{"intermediate_size": 768, "norm": "layernorm", "init": "normal", "init_std_qkv": 0.0361, "init_std_o": 0.00847, "optimizer": "adamw", "learning_rate": 0.00134, "beta1": 0.95, "lr_head": 0.00519, "warmup_steps": 312, "decay_shape": "linear", "batch_tokens": [8192, 16384, 32768], "max_seq_len": 256, "max_steps": 7665}
Each number is 500 + 50 x the weight over its row's rms, rounded and kept within 0 to 999. Layers, rows and columns count from 0. Numbers have three digits each. The size before them is the row's rms in percent of the matrix's.

# layer 3 MLP up, 768x192, rms 0.098, rows 595-701, columns 0-63
046:545498437462540488510527530435479503491439417554506445548473509517443507446527486614587549525533465592425550466590465424528515567500468458495561437463528490506521539424577482470545508525495513
100:493522588564543437573423566460512463500518529491488496500541487482481616458544486531545565521488538504476544518575515507461457525577544476480530366482569474540413437430464531496451545489580507
125:493419394456430482473482520396501508504392579505447508591564517473442512533483564580399447536579531485447502546392478511463592475425498545460487378488577523611493496490535486572526423511475508
033:541402485523479512423503524527489501450508502646445444452411649493507473466538387531537506510547460513484516410512521539502518513504547532510532449500563454522565495484428410588494497535512537
104:436462464482459497506484525525493511490403488549404466491407516495470516478531446565426505477501403466469562467585517538507490519443435520456464505497609547526547457436459543513537511487451489
103:440527495449474491528483505395453519499483497494482437590521559607490523556515494527365492532544506498439550584481472566537573525453492487477424463391551510495491497547467522627538466530517514
110:562446571479513423523452570531452441499518445563477528496499640522527432486581515498438540463477537493489509510501581479506444471584485495453564425516573401589541497521386477548484509503554548
099:556381543590582544496491468588557462407446492460497555499553568511509489518484555579527528465475474569480512537470493541531433485496469453586482527510490392501564578417495488523470446411436540
037:521514511500519450482521478523541479377495488531419484543527626491520587477467497577397510487569515546463533461543543442490487557413505499560524392436589514542426532471506435526534452445524513
114:548583493545531447530629592483428457539470424506474529557465480491484482539497450539478459512436488426481535493471439543462595452484457517507540468487557516509535477465496526532595420511487491
102:522522437410477538493473493534505519548476609496398563482489491495474534514446560600475379520540452506464501459482466489456608477467432512505462385418506455494488417449541468471502440407533524
109:572483497478473516452473557541515424507510506480503484487454513528448564521557528506508500482504476520524498515480575523594509418519487534506489518504601448445543586470387506615460555404474507
102:493442461574464525476431422443483521519520527515453491481518547544457535428558378553496576491514470475514531530551483518576514570497467538497419407424487497558434516510455525544467545437491513
034:452539447516467454493457495530448430506353519507443513493465517527496514486543502583534474527557395533523495537528538506514486567478426464545473493414493395407518531405518472556517516469468571
124:464551432437506418509484538446465497513460508569391528493474541553537464473581416632536509542480487531459521499553557538527500562404467451476500339485556442565482463506544461559484510437471564
127:468494540543445507476487512573508456400465549519447575495488500455514483480455483532425500443479508559426456527579472543478525598534461464522509438547578484417480677376405549492500472511567558
101:536448562513548511468599473480433500456445538438415515526529478487445477432479432492477543514528489481512504512551516453457515507470497463556445550549456503435575457509493491472448400501539558
096:516361409533466494515539453515535496517419515433400506490507561560481526589516534622511540473513521499514574484518512504494440515397496515532480474495525454557492503471478493496517513444517451
034:507421504434534498495483484485508470459467545577354524521413560507389522561527470604459529491561492489472474479510532460575524536487493627529493494458529540633439561448463435497567453450442575
108:525561501554503488449515534550522439454445511513507591579419455511548540552555493529561518480512463477500505537549541520458510562495457573461441458512542457562496535550400444507490604461547555
033:555509535473514505502482452509492510498523533549398547442544453491482484465525405487565466476544475547446468472477542542544579464436504564578475483361539518568513500467529512505484620471505510
100:489535470589440486540554452529492445466433639498432504588482595541436473476515475549474537521498465445526476445479434528525419452485487511415537429486535430552503469481479520588481509389526556
117:522542538492514542549549468388494438514432549519379462490457502499532501424489425599386466401465495451471487403516499576568476567488523476516490495494539560510400450453472546585514478517556533
103:517490539412474461424505463426402473462507588483483505513488602475502461416513485520496525518510463491533497521478496385496559631560566469496488549523488511450445571471541540431522455482592448
114:557520557492477462528503523475488475498506444513388472527549639540521562484529411482531566539574486615469476477596524511498494433547410524497531506452524453433536542488504419511483595524479469
110:514405444464508505448494425462558529450571565529587516484476456557519510499540497511375581455570407548514532584528494509519565514510502594499466507466565412520556491452478482526521436502527555
109:473508498503516501552510403502497478468471466572476458523486557576484503480520390517524580469461546520512493491575506477579426630501483490530461470387538548458447562431544533469468505525519518
103:505520471440537519555541610483500406466447489429432599628504545556537524477484425589488533541446392439447471571574487561585547438563477525491463531562491463551451469472459496518493502499510455
106:538444438411509444496501516407456430394409447494526482494508530455487493412526482620502513532451562544493581453504532511442550502462502534526418463498513450545475499509564465483446479554394505
117:527517409500579527505448495485502456496457553457459427524509494430532462501601502551526497519441530572376541531525544533422560564520493472575457503483539439436483500459481475443439412542423496
104:474500550494477518425516492506451518432450444531499448580554456450506598546412541528420574466491443481444509614437447572511552503502454518445407522505498498490469482480494556590544424539454464
034:582495515548483517538475508503474463511326557586489530577487510571507487444555464536488494501546428535494538481585598502567494474489515486533537519533547445482525542486489465537621458408517494
031:469524445422545625448500510511524434525523519534482514524492470456559542479504460582490475468519516577508533446533515524463542514491476466467352450527598505497529525394511505479494513453504510
097:585430508460482421457487475515486468417481482527507521465463530472458402435553523516487483470543490514505481382468587474481476639416418500461521421477493477429546499515489446472613635486484494
110:452496461535447475479507533475508470496485456586487458531516589561446572562484513495478506432436511492512518568523525557573468489494368509469500460471643476528535442491465496648450549462505425
034:502398431591484488531398483518466516505447531536450461480464587481486458507426442592428511443570484550478449487543548570487493579432455471517522416426510440524446489398462405529530523540537488
105:524462546588449488532514513472422404522457511530500463549496442476467431447558501549543423428553540402540493526647499445425512609512425507555472574614504493474538496474485423425534476414552542
101:548552540472623476567522451484546534518446471565503508533510493520530588478542516482456547516505444487501634484434502531521594526461512494465540487511551477512514496483415473523509430460580554
096:673446529434535519479520511500446518508505497574476488549446386430447457433511530534534535498431486488486468423487568538515533547430427443487501467495562523450503413484400546459501509383540543
101:603390469479504513516470440501527543484459526480435538507485556428451466577526519521581488442611455527513521475442499459452578555486500505520425412540536566458468447469473422515491431511500506
036:465482466479550505489489503478473490463483492501483542616481549522518513484533393584557531497720434491426513548496467500519546531425487495503473424415520468556497493441446531534571501478470523
102:465468456568482476505560456449491496410499534503535516486544585559526501478473518457453474460569450431534539623560512459543428528589520569477402404459574457547466567497511555561583541546523576
109:544419493527558541484521461495503508531487480512450427575463502462536479502513530569599589566496496487542531499422484510545491461403465463503444445504502409620469458482502423352485456485502543
105:513500547467402460613436582446479518517459549495428573491557498517447563515439432496502554541462479510446536489577523476420548452544538488498551508483472455552562464461565504476501419458487464
113:575446492487550456472571473549486449510423471523515484489441506484541513499494404542555456468446412585579638480480535448483522412560412465516549485521479487548542580451454522546554499551503507
105:557557509545579462529405458596397465557511531574504519455492552537471463511506507518376502519418563515519540541544584527531506519464450483391561376518573465499548496536396538549513549455491499
104:485444515609507540442442418595473510474479567469500516461425637617532469509579520464464550458527472501530572549459462499548389483445440517508531475529542485538507515442497544505550528396513498
113:507488538540501428525426461547414470333549584489511540473550558604452541534473501471442456598494476509428469538511404585504545530514461539577528433405502532537463528432395528477590579507576446
121:546509561582497485503457513387503384497432442568497480487479480513458518530481487536460489517538502580477605506526501543512481448510375449546432494469540611471525499372559549517591520468444490
043:511480446485505503483535459457535475430453459584404490560444488483512538450555436532614501462517517541468596492504621506547502486409460528622415425397477471443521546452446564479572450437504479
121:627390528538565478523521478517472455493485458462461419553551460405421470435498569516433428518490478532461617565571433469508542584529505567486591473587546595556437494414457544554482524498479622
103:507514533453552465451414610474427542482518535573481534658551548518470531534472588508459436455526416419425471511520535562467534422460462501544486421471572468526547541517529507539483493432521511
033:543534539490437485502588496484544421468446548678477593563514517602485488515516481681400419537543375476533531489522470520548514616488491501503444467538522562567461573424506515508543467487490543
105:454489532458556516535460524464516443457527408488498423474464566499507446469574490507547511564537475547492476487543561469559555541577541524530548506411581598623576540472473466605537463436504588
094:508519529479539452486492448587380481506455524471520548474495501583463516525533471546492493550476454564494554469525554421489465517614458543528545357415542538514535477525472413562471526505496501
098:463510474575469519515476541360462531495430558489430395486562473549433557508375453491423464428437549483470428492480479536588508502453460478539454424478515583463459522458537584564451473528505461
107:535423607519510401456487504425464423443426452521534542459544482599530435434532483540499452560582431564511488562531542426535454526535561495471511481490584500578427461521481556481599505474460488
105:582485540482484500550499491484584403486435518476479445491527496489425577454514497574517531578407515602438530543529481528483507489487446543618420495575566481524461494373503442428508512501441518
106:496486569556457490475473556539559517506519528474443508501451599515466507527511372555469483506533507450508494517546470514532458524453499561466555457443467486568508521421495548524598541379608511
114:482561434521496514574585545458549467536439462509377358604453495480574475557467417550483501392528512480481498499558535501593430544471446504425469459410545543500397469479539459589580500493514577
097:540477626510517446406458513535365482467522495546438520458482508505516424412543515534471467485470456432477444589574569477543455509609527495514506498553558536489531591479415553458504476468542440
112:571469520551452442432447442552396465477521588493425491475529504505474435408496425515480495541482620413475501538480433513503546514494456439533500419487425484505427468364435415448485441548525586
104:487400523557565351542469529376485473505477505495502454457553549578497574502558554504554550470482444580521552493467547480560424554400558464511486508497521500511517479440532487520582528417501452
103:558538400456478459540533466600523384482415518479586444470450444538447484435570508586571528448425521496483459662529542529480470530439452463500367397537571525486536495473452525525490524437522491
099:506422449555635495486466460488471517535518486455459531544487545552560471558516470649612500522460563460480499483408516498524467507439402524549541523531435383609496498491492332542454495487497539
107:558511478408458444406448517468459473478450545544510416522563462499491605487584489593488505524467524580534556465639478473554423526525541540539453503414536472471464452487487533493485541548467516
105:525473618512516418472565588503461455476471458482495548509505562527389416462430493565407467489520425488526470507557466514504532559492475546459577492528496380586551481541503463489605534406478557
116:512485473486508419581547524431519493460370478578499542604517504500489516495490466504472536456469546515461587454475523510501545535464518465397494391494612519499502455492438435600508578528441478
107:586423565501411506469520478588503513482480439521381503503439601523448462466503549575498424455537546482538571597519488528486480591481429548554463565527512504440509453455430481476520585462509478
113:448592377525478458498496521511471445500447533434381464570497482513534481460526372576449469466592450425457525514529519471616506523565415468447480430421481512528424399459437465476492547413533563
105:504491546562433520536550536469524497517346587471475394583491479479368492485498436518501546553465515515453400470534580514454486487579528459513537514470517431465460572491525521452464503508465490
109:574545474457427433537521534502530536502391545511333456570443515583426509560450383569442507513497571552433624517448457505478488533535487478499522445445585594519463443432475550463547527398524456
031:500489479521596497467527447459466452473395521624468438553549483601537569488486482544513531484495467469479489515500512502511492506472403486497491464502553480553560510431468461526524541421500567
106:464563480508423498463544519515452561487362474597411465508522464425394536523463452568410488427573434544453513530501525497468486525526419470475396534525550611511492516349554537490495460475535541
038:566423547483509447529466483506484482515381526540456541525482481518403490511442447538611504561521523521488493546544502484470484505500488485536526418397529550552439546420435535457465535489536492
095:551424402500483602455595477592549497511404557521519475508502531579475497603472481486476625458504552558540560402440508510544500409452533545505581497539469520526469506475519435564522571505450542
108:569544519511515551564514507509545423532330530575473446538490452536482579494452479491572517533457472534385547542491482543450563548465535494554515475580601538489464569358498478559465519435463520
105:520473529562489458542517475472473367461519481472478570443548550506412542433531542539545555492478456519477576532513488556523585529570472507569511555530463438424558438498464486561532520435497377
103:487444518462552465474611538469417521551502504526415495541533476448445564488535482531383559471563405486455519517455543480476491519534489527466448426404465518565522503492523504479555460528530553
035:528495471493514426524526536505477476521415500474484531462545538523497487521522486568470547529529442512520525542490523484481536537539499517496472479344653549540524500406480410572512496485451524
196:497543445493529373563486490417484520462426527557439505491488473560551497453587403629507546595463500470535600479575593552466484614393519457566515464447543485557522469407526446477484516435462521
098:531507536642497506474390469585497469534509573492439468605422484491538529461526445545483460511530593522520567565540514494481425579510421522465486509516542401494478366484402479472509535420519620
108:494569449538456480496449573438419479455458523562444497525513426446523457472528544522503447409490472522484475467529576543477555607455462460444441442422593523490525465456485517570519589484540508
119:506521410513503491506461543480492523517461526515423548479504625542509464542550543633407473520465494454499506465492549538530514580442454484474525458526551514593425531470518417473481493464531542
095:508543440539479493557483496567446438545501499550444505511476501565510466522455526571515494502468355468549475580565535484540477636455462525535419517528536633492511584474481503551568463495529570
058:490531396510481423562542582459454539451451480499517591525459519480469474534477425543447643537618529540415482527491445509513583486556565512490569504538545492561452511438472566504483486494439542
106:567441474518472428518505556501407439364484492469451462459523574547469441462517529532520499471573531485484524528608466524472563505479450500606535442503502434491488461511400384514471529486529441
036:532459499525509455515478491563534515451426476518486449604504511470485487525500455533561408512514537493483545542508530397450478527528533490542508440488520479484448527467494453468480486497469562
107:585447484458575479438486524508455489507495558548543453587465493443421512430540433541376519511470400474464538598399472495565569655568487485474462555483445543466461538497461438470554503505529498
092:511436512533488437583435487449565492539468439555447466508477538553459495481461583530619523481499467622455457504485501505458517515441494494528484491537532482456422537461495492501519411365426418
112:496579476541499499540473549527478350542472590571486600535455397580557448443453482483560419473545475490429460455595524539492481546523506556490457419540544471531460601477470442462508521507565510
095:506441491516543405450410449497499456534477543556486405484484511432473539498467483615570488561488426575484486468458544476514561546475458507534565519514517493499534607500483416473475529413538531
115:494532498544464556541512447556449380427492412592473499552560584520510474531435523495431408511489522522453528504508563531573510497569448524491274460515569501513473518491500504633465555556512450
095:550483539528530421460436518492418483500509505489442606470570577440552561459531504501506511528486516482489488552506547493452502500427491586498549530410415462569545615488467442518421427437406476
110:511441562457450494533492542459529559489487459474498521549479514492581453467485508501477393482507463443528535507453529515418512571546532557515468529560564456467604548483456517487441431472567475
036:599482483519529484502509498493435480403359535511468509525531545500486510481534408624499479461533495584539546486576499559546500525549462532462551489549525469515466525473512400549546497426539506
128:569432460548476445484356543488440449382399551480452491582460453471493530442503458566421426467484445459599519529520476472517522555556500519508567509541499465575591586475420524475532520487504501
100:484523407442521491484500412455540443506471496496541498497419578555519508562583540517476486483550535521528520528452525541580483497458419600475484433451545494531424515464540425525611561502427596
105:633440636494490423438462532551360379467473504480411439505569466482530511464583430535510455582559516550519501484563599490444424523500522476496430526521505506508527561487578486374494486523557545
101:501473507535448431456512504511519475400491545538532427546451489438426551563529539490534521444498504422460594426518493502536504508461472497403542463460546517445519503414511442420563531509511477
111:490430508553464539508476433504472467477453501559493484492467494516504563474479494467484464657416454499393505574430491533566506525357495536513403509583499477491495468488384550515488529408512564
037:535426531487464507500487499477489457388423505537419514502415595590481549385524441582505519443482455527519553444536510538576531561426442495542398386501585521515525520430377446520470497474521515
103:533527479489495444576536477502476450541435406526545407448489494489496538508494408496429420535482540510496474546512539557540511477530402496552570497491512503477493522386562526522620475527495532
032:531444587499484470492457522512516472485473456535477414562467515581511494543486443568577526502529461601515546539598505511488568569499478539544514348554517532461450562528463466462473480466547544
105:508560519490475504569466536516530417528506559498477505530450515462523554412447472594525582455489422590469467536563512515544498606471409415449399427436549453516496562460519492412476445396482583
105:544484465463462518484543495461467499446446498468535476550608521449520521598529576557480482488474515500453570468454436523550564466491461538439488510473510597545475583442583507499589476414459506
108:490464575428539440519417487436440469492445487590537561500581452526512447399551445579451511580485409620498566482468541479506520423490489509592567481489484533603488491481477480519519421512479559
# layer 3 MLP down (transposed), 768x192, rms 0.0902, rows 595-701, columns 0-63
039:627404521548433534521555447541461501559452494492438505532527544589459496506552511534564537476412460471573468478488473537470402472457574431533486483485524493527560404516508447454455441408517526
097:537519491433383451541528524485491455490554545516494522581550508448470502504505532479581477380553517526468492468502451547464525466423498487501473493487413447444520471519539523590494601546504519
114:501515484481585486495425465558451542534500510511451466470468511456410497419538426575557541493528495611582536516525517515510493616462569433507576500526473514405461446472553443569616546520537444
027:497459601524423530489494421527627449503567405488502548498498520544493522496561466508450448526570590551561508546454522505416562517509439571509426500425593403515548448562437573512529534370593480
104:527439477457529459502452468432496642410503528519561506583500531498517525549496650540587481540592500424485543497475551525459484440509524477525577478542562512402518498480474430430494528479534540
102:546494561553455524457513527549408408480446465496529466431564507549534545500505513477567550550552490576439525412541506444450446565491473506595516527493550497561497513498542558512475524450504563
116:456452499467543463502515561481568495511442475525572476563448506465497400365433505453455547434557521536529462622552451456433575599427510544502459583410458491508428568485568497422525402483524560
105:473549460525475447467504568551464527559514469506511449470479528472426514479465515508511534532409426571447484548538466567479484480591551488613511433540541495502527518525434472521465512552507522
023:450490479496407472494575563485498534609495529568467481632445460524493447488481538498565504532482431420446488461515560450553535513531501520525436441417442486487483574541601573490589488564470457
121:487576500529561493585367469553566565463450452504527432467543533544528579526540533556525482567498572526402506483488511614486545495486508493522495477525518541534496442543517465435542477523454442
104:387511511494548567469550590441518582491544477549555412471557490526458473476522487472481541500449480503525508568534528466482539371564503589397577483534509510527462526558401446550408596574516432
116:436527509501477555570416446462483400461477539411499512453505498557504465481455453482541490568486545506483372546508454573485413519453580543444412574478527489427653501456453577460452486521441568
101:437438521575533497505502624531512540528582496396524482393403437528453502508453571459536399505389581507535373472559508461560585450533470537526463490535518487479496524531372463449372553479399459
025:601551433465550525503511541528503504508503448489496533460441483436565451575593510468469485540580540535514449489449579559546506419575518417504435456435484480410486525570520570555497591562487505
107:579463497524473491557491527492496501530562558494546496475539504497494478472525487534506568498472503481477478493504640467488532543493505492508524504489553470493449483478539432507524494517514479
138:505523541518513498459513517505502517501506502549530558401459528520563489514527487485460486432459562476473506488443331489497497526355516432494505518543517434499477507541375439491589450462597401
105:525498446392445533454516556452449558511527460362419471556489427595553438409417489475544429434529536467475501592520608578466491449494506552520418441543489546490576471517485453523579508435419456
092:583500465465543513556470476471514530488498529554431486494522489484512475518475532492535477488515555570421410555454504544462521462483561528442431456590492488483497494410590452566467546441429573
021:491499495465485593503526638433485647553393542514474437468554541492556478422475470432495477461494625594532544468520532481518505484494616466537496509484508459439458488546401505437445452508542440
121:451473475563454478571401521556540509475474563431521474456565470629501480555435577463513541471538482549562480560455547516483433487438641520566497469595496535523485529446520459505513401567543430
019:611578503435628456447604535564357486489537418446520489638535532500544498541513422501445515584547539509463452440580494555575557496500452452475505416598467508539526651487625408519503525505537505
096:550591490506493526502533427510509469518520529489525393526498478518490537534432514519565458576481495544440446501540453524538434472452533497558567465414365391521525429484433537517488563575609436
118:568498523384372573511528548585499448453487501502461456551465443526477525513457495505466608340422458569537439564521521577376461476469498500609557494473528450470470510591420488526539561436510533
108:510521427511462575505416541483593439516494527453483475472440535503590504506450501549504558513435522552463453474479466570479389539492506556548502522483537571427499437501476585458452493541498505
120:514437450482492446516547499578487555474506512543522522529565450462417484511492542545528479526464518465549611432524479535473537524543432482472480535583546460475529523570524410387469455461397468
121:432563509460436482553546500582438487510477478587473519477513390543516530508550507488583482494512471534450492480517481533403517559575516485527463526495589531504598457484428449402480481545494494
109:474512409487545488452415475530451532459474558522488507432458568546427530535514556431511540453488479487454394539516476507479636495527516479509510469512428528427448560418448515432518532503537540
104:548419466490429516435494445452567501450504536498356411471520550431514544491488416478497378528464488453532483481411484489494591509548479561470509531485447478530515479578563536428528447501473432
099:497504558476544442560494491576431465504579536486466501473551525447444537561516490549467523532476548511513502527525439518530472578568518508499447511477495499546535468463429497499449523516457535
141:521531545518585595454546483507582434506540523514413493478535458583502445470504476490442533539519421440388486411535533611485507459451633535501478684489471550539507462534402450488507535413520503
103:517472557575555473438500506564428587557515461520430450514543461576559436457553530393476461446516417496590374552436501506415498530477487462476532518571509520548437526567564523468495522418509545
024:540518458435417465517518488446564458577443559575453442508470526402531479494545434532541432465508546540559534437425438498510531571504525438603527566509554591467454459438440466534461477442545456
010:510505536583448384657503482528429468484553472502509538536469572474537411475446493508539519464500500529456471430495516584379479522520583529575513529509530554565412356506560539500480542494496440
089:437477508508443485518551571504522525562449506482502455503479483455415573473440441398589429480506571472538498604427401512587484521472528564532484509386504643510494493501540502437492449447397477
105:559460447487463560399464482520522462495498560456554511469503487573562471380498489440571531474545487454497533447481617490485498509550509485517417506487489520561413429463528504423492455501380496
028:515452502514484476518563426496467595489524555546541527522602519495447470529554511443473485466475641512575479571480444486437411411493614490657498501524432525414423502542538533382545431537470438
113:506499488427512543512528363424534442482518479470548507545459508486496435533553524545363542469479429499434479480489579441514495488562458505482540523553571475515574474564501531482521447443413461
100:507564454514513563583430527588562431531518511467539481483477535468584433543446521545472425559456515481557448565583524688457489511456456556567594483489494509448509478454388490513457490471490520
095:497509530469491569456512488501554497464511494415512596366398491523464506480477486519451465495514515532517411538435446474462467462506568529543469552554519496453449478577436450483426537477487577
104:510452410473459594499497413450546554553501536430452442500594490480541568563453503441451441474499465457484460506522531510426489501509536589513428447535493554500455508531421458580470516551518516
027:491514484512477488469526483439568529415504480533507516550437524478473447464459487579472575501530466488479539566597522484430498503626552514609532504456519554458492539489501583477467496528360408
104:434470527428503485538501508435442576431537530504603542421498363492546529487490542495519434436598503517563477576561518467464603503509477408450469501440451467463426472464416483427501467504587474
119:411469486547469547516411548451549514480453510569520565529464514446467455442480514502459594424387467467482507533519501582471489456559497436525534455559544590442438458478459494460429567534475446
094:485448479483640522503574490559549458466609526460563471482443520514558460475528581481540495509529495474568439563415462566510429568493515514523507451614473574399516505487443460543493536539544497
125:563482494427536455378535458545439487484499539529629522497496429487565465509522458434423554437463501539524480569410548571598441505437491471547433544430601584551489522557510458502518620457504581
105:508429561508444491592565541508495516487598565376472395413499441424524523473459460486579479485508471502610449517512486495520442568581570505576520489456509553463527519454495462530562456467495468
106:498545536511509498528547508501478519502488569526487448528493486599535496574533491419475534602431489534436561521459504433499484482469611459525512497547511489451454446434544513512597537545571467
126:450563563531484466459549495483474538483528526651568489498464484599474485557477451492448588473464553469579494594488481442504585493416532434422465513414534469442485503495587521446544476500521490
125:480481479514497539542508565452421420520491495446454575477515454459550448544512458483517545554497498468580568511510531460459469560530521555512523548504378546524574448440525512558469564464401497
036:546523476428489578518513485413570524492447526498524441476503465566375464379477536526458389537559510576502452557467416496490562460537525482555549458447563583522436473512597562430478514546487537
116:607486496492541513498453509632439431539446447543509509488502578419495527383519512500484560473446542514572544461568536404426503492568476537415583515475400488502471413530523520467490443479426503
097:547433414541426485501550512423443562583461511527550442460597531436512503552455473570498421590460502587511480415500469516457550467465485527578532457556432474484501447477491543499517511432447458
020:540410489491574425510429525469480482449442428571549452582461514462446553450495562528445448540547498545560523532567435481537530434542443528580479410447528532483483416512510568455519569578501448
116:541493441511513457572487530488580507455424498346504491447501450469546535525567452451434487447522489514554439593458526500492544420418473572440523418524518492463546461571589463474461529536492533
097:553480522534565428450452461384477506492511468474383517510501474489421448511436554460559443566527481536609401646567505525475489492493441489554447522453429528499431491538489534408432559491418432
089:513464471505547577433576489565454490560546550568571549451492488463459533496511457530534534530491567438508473485466535459425422518521519480464443526492572545426469525531521488541550464463599490
108:553523483530501550488583544510420433436567475488445469483532448503392507475650469490487526549542496516520536521478561401454595520509478572527473486530482516427469550417528475532463457474557431
111:442561502518467563484476502556559395456428545424476442451535509549534571508443569534537529457492495438441492506445483439489402488533510452474449564487531530437543520472497429529482439504467481
111:430483428382470515444495510462423501513553449429485453515530522531522505538620488376508558537564536446466522546575606469488496488436545588385565504550462576557472581529536482430431467525556519
116:465498515579486447462468470521419564406492461491485464525427496448466515467536488463481470504550489453435492520509474505419403453468490507557516548572515404508573529586419546499516461532443588
104:520532464459473511518506486481457516554560549498525427425490582497534501535476480511499525514586518642440553432530508572444610475385470512504467503415488537442504477464488464486491463544455523
118:479409490456544607515537437532486481474519461432480485468432539506518554535555498505482506589501533594476459483461482478530524350541572457515610488400466485574533446423635456563507429613510399
107:430486625477513419460558464523424487544390470471480495561578513499515487452437441497476531473468467444542515553480477448438460478471555516522481424568487506437504546548486593502493512530556525
106:504491526482496504364423427517485427488437589454544575558485537480505509464506487500501478493514524557538606411466498428519545546497480577460524565500522432622530518519507514436541646437554524
086:514561612484472592537489547488451398469515493431465469515455528484354502462452535436447467558504454536529459505601426506511495588480489489515465543471459615474538488469443544559485504487540426
105:509464514535456516457487514479558547601467538478504457437483574395454547511428507482468496445500588387484498408561472597527447472413592390590532545571606526473543472519464487467529530529537435
112:498560535401490547503500468515521556481513586558508562517402422574557458546498483462526404392437484572504573496492447444453520462383521505430478500479493487374572492471443441570566505521582525
130:526487460575482459577470538520469526563457513438486391514488422471449431463511450520485460445572419473505550468605480469515455590534472473484445485500510509496474481546466526469446479507442476
118:585526495596466500502595459480533395456527524478479457463475495472466465563427526480392560546319423505502523579493491524463441401498506470494527535546450485475537528478524504569601440482557472
106:545483525535477465534544590472432514410452463507508482553361587503483551457490530496519413451591528544455616550532496501516468452458496516538533481525569383468525556521494561522574526456499445
094:478507511510553533476450566478607383521528563516553554519478468478565560501519515600544476480500440516550458537450487549498497505507574535621567605515464501530531504483514452527476569529527582
108:512475517532502487580518610509416561457481555539469526493455504478596509505573482509510497386518469482335435541451502466502510521513447532407505501488501431431525523533582531470473481596455485
020:500457470390368501528505475488503523514496467470524526496459461518573411571459486420614454504571545574501527456546514599460486513517502478581490359399530519563544454504504514506444470378478508
101:542374508470565534456550587464555563493451533467476486543453510523524477475499435462492556462450548466540449459438444620518468462453491508479518455570473560504480468399461425489498498534517439
032:511436508494431465540538517579526453466514485521570590505485471443497450574590528467628453571470377647494484429502470516491504525556496512513437587453529462523547472621506450398546531512524490
082:485542534455513492494575454534489558511535506459542473513449526473449470445523449402482377561535483509505589577470411512497535498550535452604480461538462537495508434561457568522524486499595557
102:467556455568498468538552465471588491479605512507521547522413531559568484395454501407526473451506611529554508543473493525380527486498492522449420433519514486551590536518486522453534464455525520
106:595519535481527432515563548508577376366542529610542548514491493545609448588506428435602500477485481448547494518570464480472488485571508474494421522480438505419530420527478478449507509547460567
097:438539482580539453489547444570443513547474392393556436421417567556441537515503523503535574448470579476536463521557447498496458513445501546476455555475518431456442489537515553514544507451576452
024:546518504509517434529604527601490485513460472458506511508490522489479461423504485485465604503491488520603423507546506534514443540538485527552531502528564474558483475571357511419410489397454504
127:516508491496520537540497510513477490477503474526479511534481527524523499519476513535475517488510498472519520492501504523513508518508485507479488498511522492525516509485492504503491516515512518
098:457544593436522469464491533478467562465473658557424512432516496580480476562511510458501548504533451463550473473452388449522595442510484553535545510516434476445566494503486508617440437451415461
105:475453517445454442484516548493485576457465437392532514385462503500474484610431531426471614506530447481478572463544461501475560430584467469451579412614531461561531637501511542525485504434417435
100:488553541511558474567514531484495548503480506485525477541472459489523528445453456513539521528513478491513497545514597481527484565517576488480502536447474485463487488414520473544528522497562494
090:544382505478539551404431508650471586555563503468516579568475452528527521436489548492503514439597471489538535521428582548429507526488543465518530588469473439509511464514522565463543454459444395
060:515521535448634461519560477590416501546468506540501505550485531572437358487496535500478489480567455519515482513451495435502468527542333444475408505461463547486573425514509567484504487565515569
106:442493467465437530470550487548460468533468533462514446540539522477535526585495504521512477491587464512367490489435516472427450502554550478514475602475468548618443616479508519589504504594516587
019:551521514521538509498558485408562571473555542539543502446528494474465514521567489572511476571435437483564470441484526482450509412499518472494480506507536500462510559527480401495528504478437573
110:561419497479507490504534526484499542457419452460508391458476537480483429509530521549478409523584587524475501555571513477518493382507617527409558475589450503437443575545456498530589495418475484
092:519470546439456533434545456522550579601468514425542464604532447543567513537411503451413578496444518409567535525460589447504495461470479472532470430506529475451534572504515531452536448584522517
109:453420516485440494552537514485536525580523489445521548557594564450517502451494434526493568441497504512539445487520560486495473496439561488463459507421483524515488481522459421549534447455559463
089:533464608550564603467471544448505516513451493612534491456471456430517435480371558451523410431542471591509522613512443547514442445494493496482520538539471562476470426539481600544554512560513500
113:472438547523500571527435444582464396484529508487481524507507505517514493555571550521516501510487525434505518366453489555484560523449496524608418533508568519505477412469486486416482486484433521
087:422497430471478536527524400478468511519472459461477516450476534431455454446399429488527508462578475541455516481495460467486452562549574444430551520497513537566537482420437537453446492509478586
109:493443436406474527516521506434551583414510477520487511498495498494598447527379461428475542550431522570484559501533543467496506524528538517429565530492520544505507520554429513499405524495497596
024:502516525539518504505470488473400380518514330411444350509471565577459522523518465475567388512560516483520484510528494414497515507497545547526544527433447582464442444513566578490488475416475507
153:453434463450554494476484415502579538496588509391611589470371536549499497492567495479474534511528544399567471549449502438503469459552510540496549494551463453549483483541407484426509569427594605
096:516494517513591485592510426403503630566463586530594500460462464538496431497470573483530534442473502527489491481384553512526444563477440443537490490503520399409472400615447492524520542508477471
105:576446439530409468485536544394484453602532521515623476379504490513411496509515473478491483502466561428466489499538535483509560509461494431537567503426510491360549512710486470606457595514510404
094:503547533528428507516462448493553437502517493516470529477479431520492462495590480435527455642503480410513483555428486422461486523448540521540488547575487538517474465595488541539519421467517549
119:546458495476534445513546448607561442535524491561608595455386556483451477553491482468489481564428538466482512415546447469502492545482428440522534449414460490513561516547455469392467514513547531
022:476533483435495545452570519481541436488468523540512569480530586476489515512438579597594512484518425528477503551522477413483511443613543490524549503447349480517574513544448531528436519582525509
102:550382572475445502501427550489565443501498502580521536494523393494528535369482563577458466541514504502508506451483482483505500591549462535496486553535573482487505510440586410433508613515468438
018:472522457452558546515527425532498520661466499530484474509483554571435582620460469527567506424482500514532514523498496426536493545600465474553444498467507506491430474432501511497596511518651517
103:519480483520466472491531502461521543560344442531536576499608520501509549527548584556508544570555526528398546448500464494496538440501500503488538555582523502572551508464448464446502427531484566
103:504439480482598567590507477547477498555504518570459477565477515409538446498505492430529527482510563432524486454509474432512526543524467432448390617509539514547452536563490444545547483469499458
105:567479458510558549389475444519548529438485509519448527439504542528442447602482452539552548513438497497541452494498483467474477564468479536511461470542585513452553405497467436493464563548527514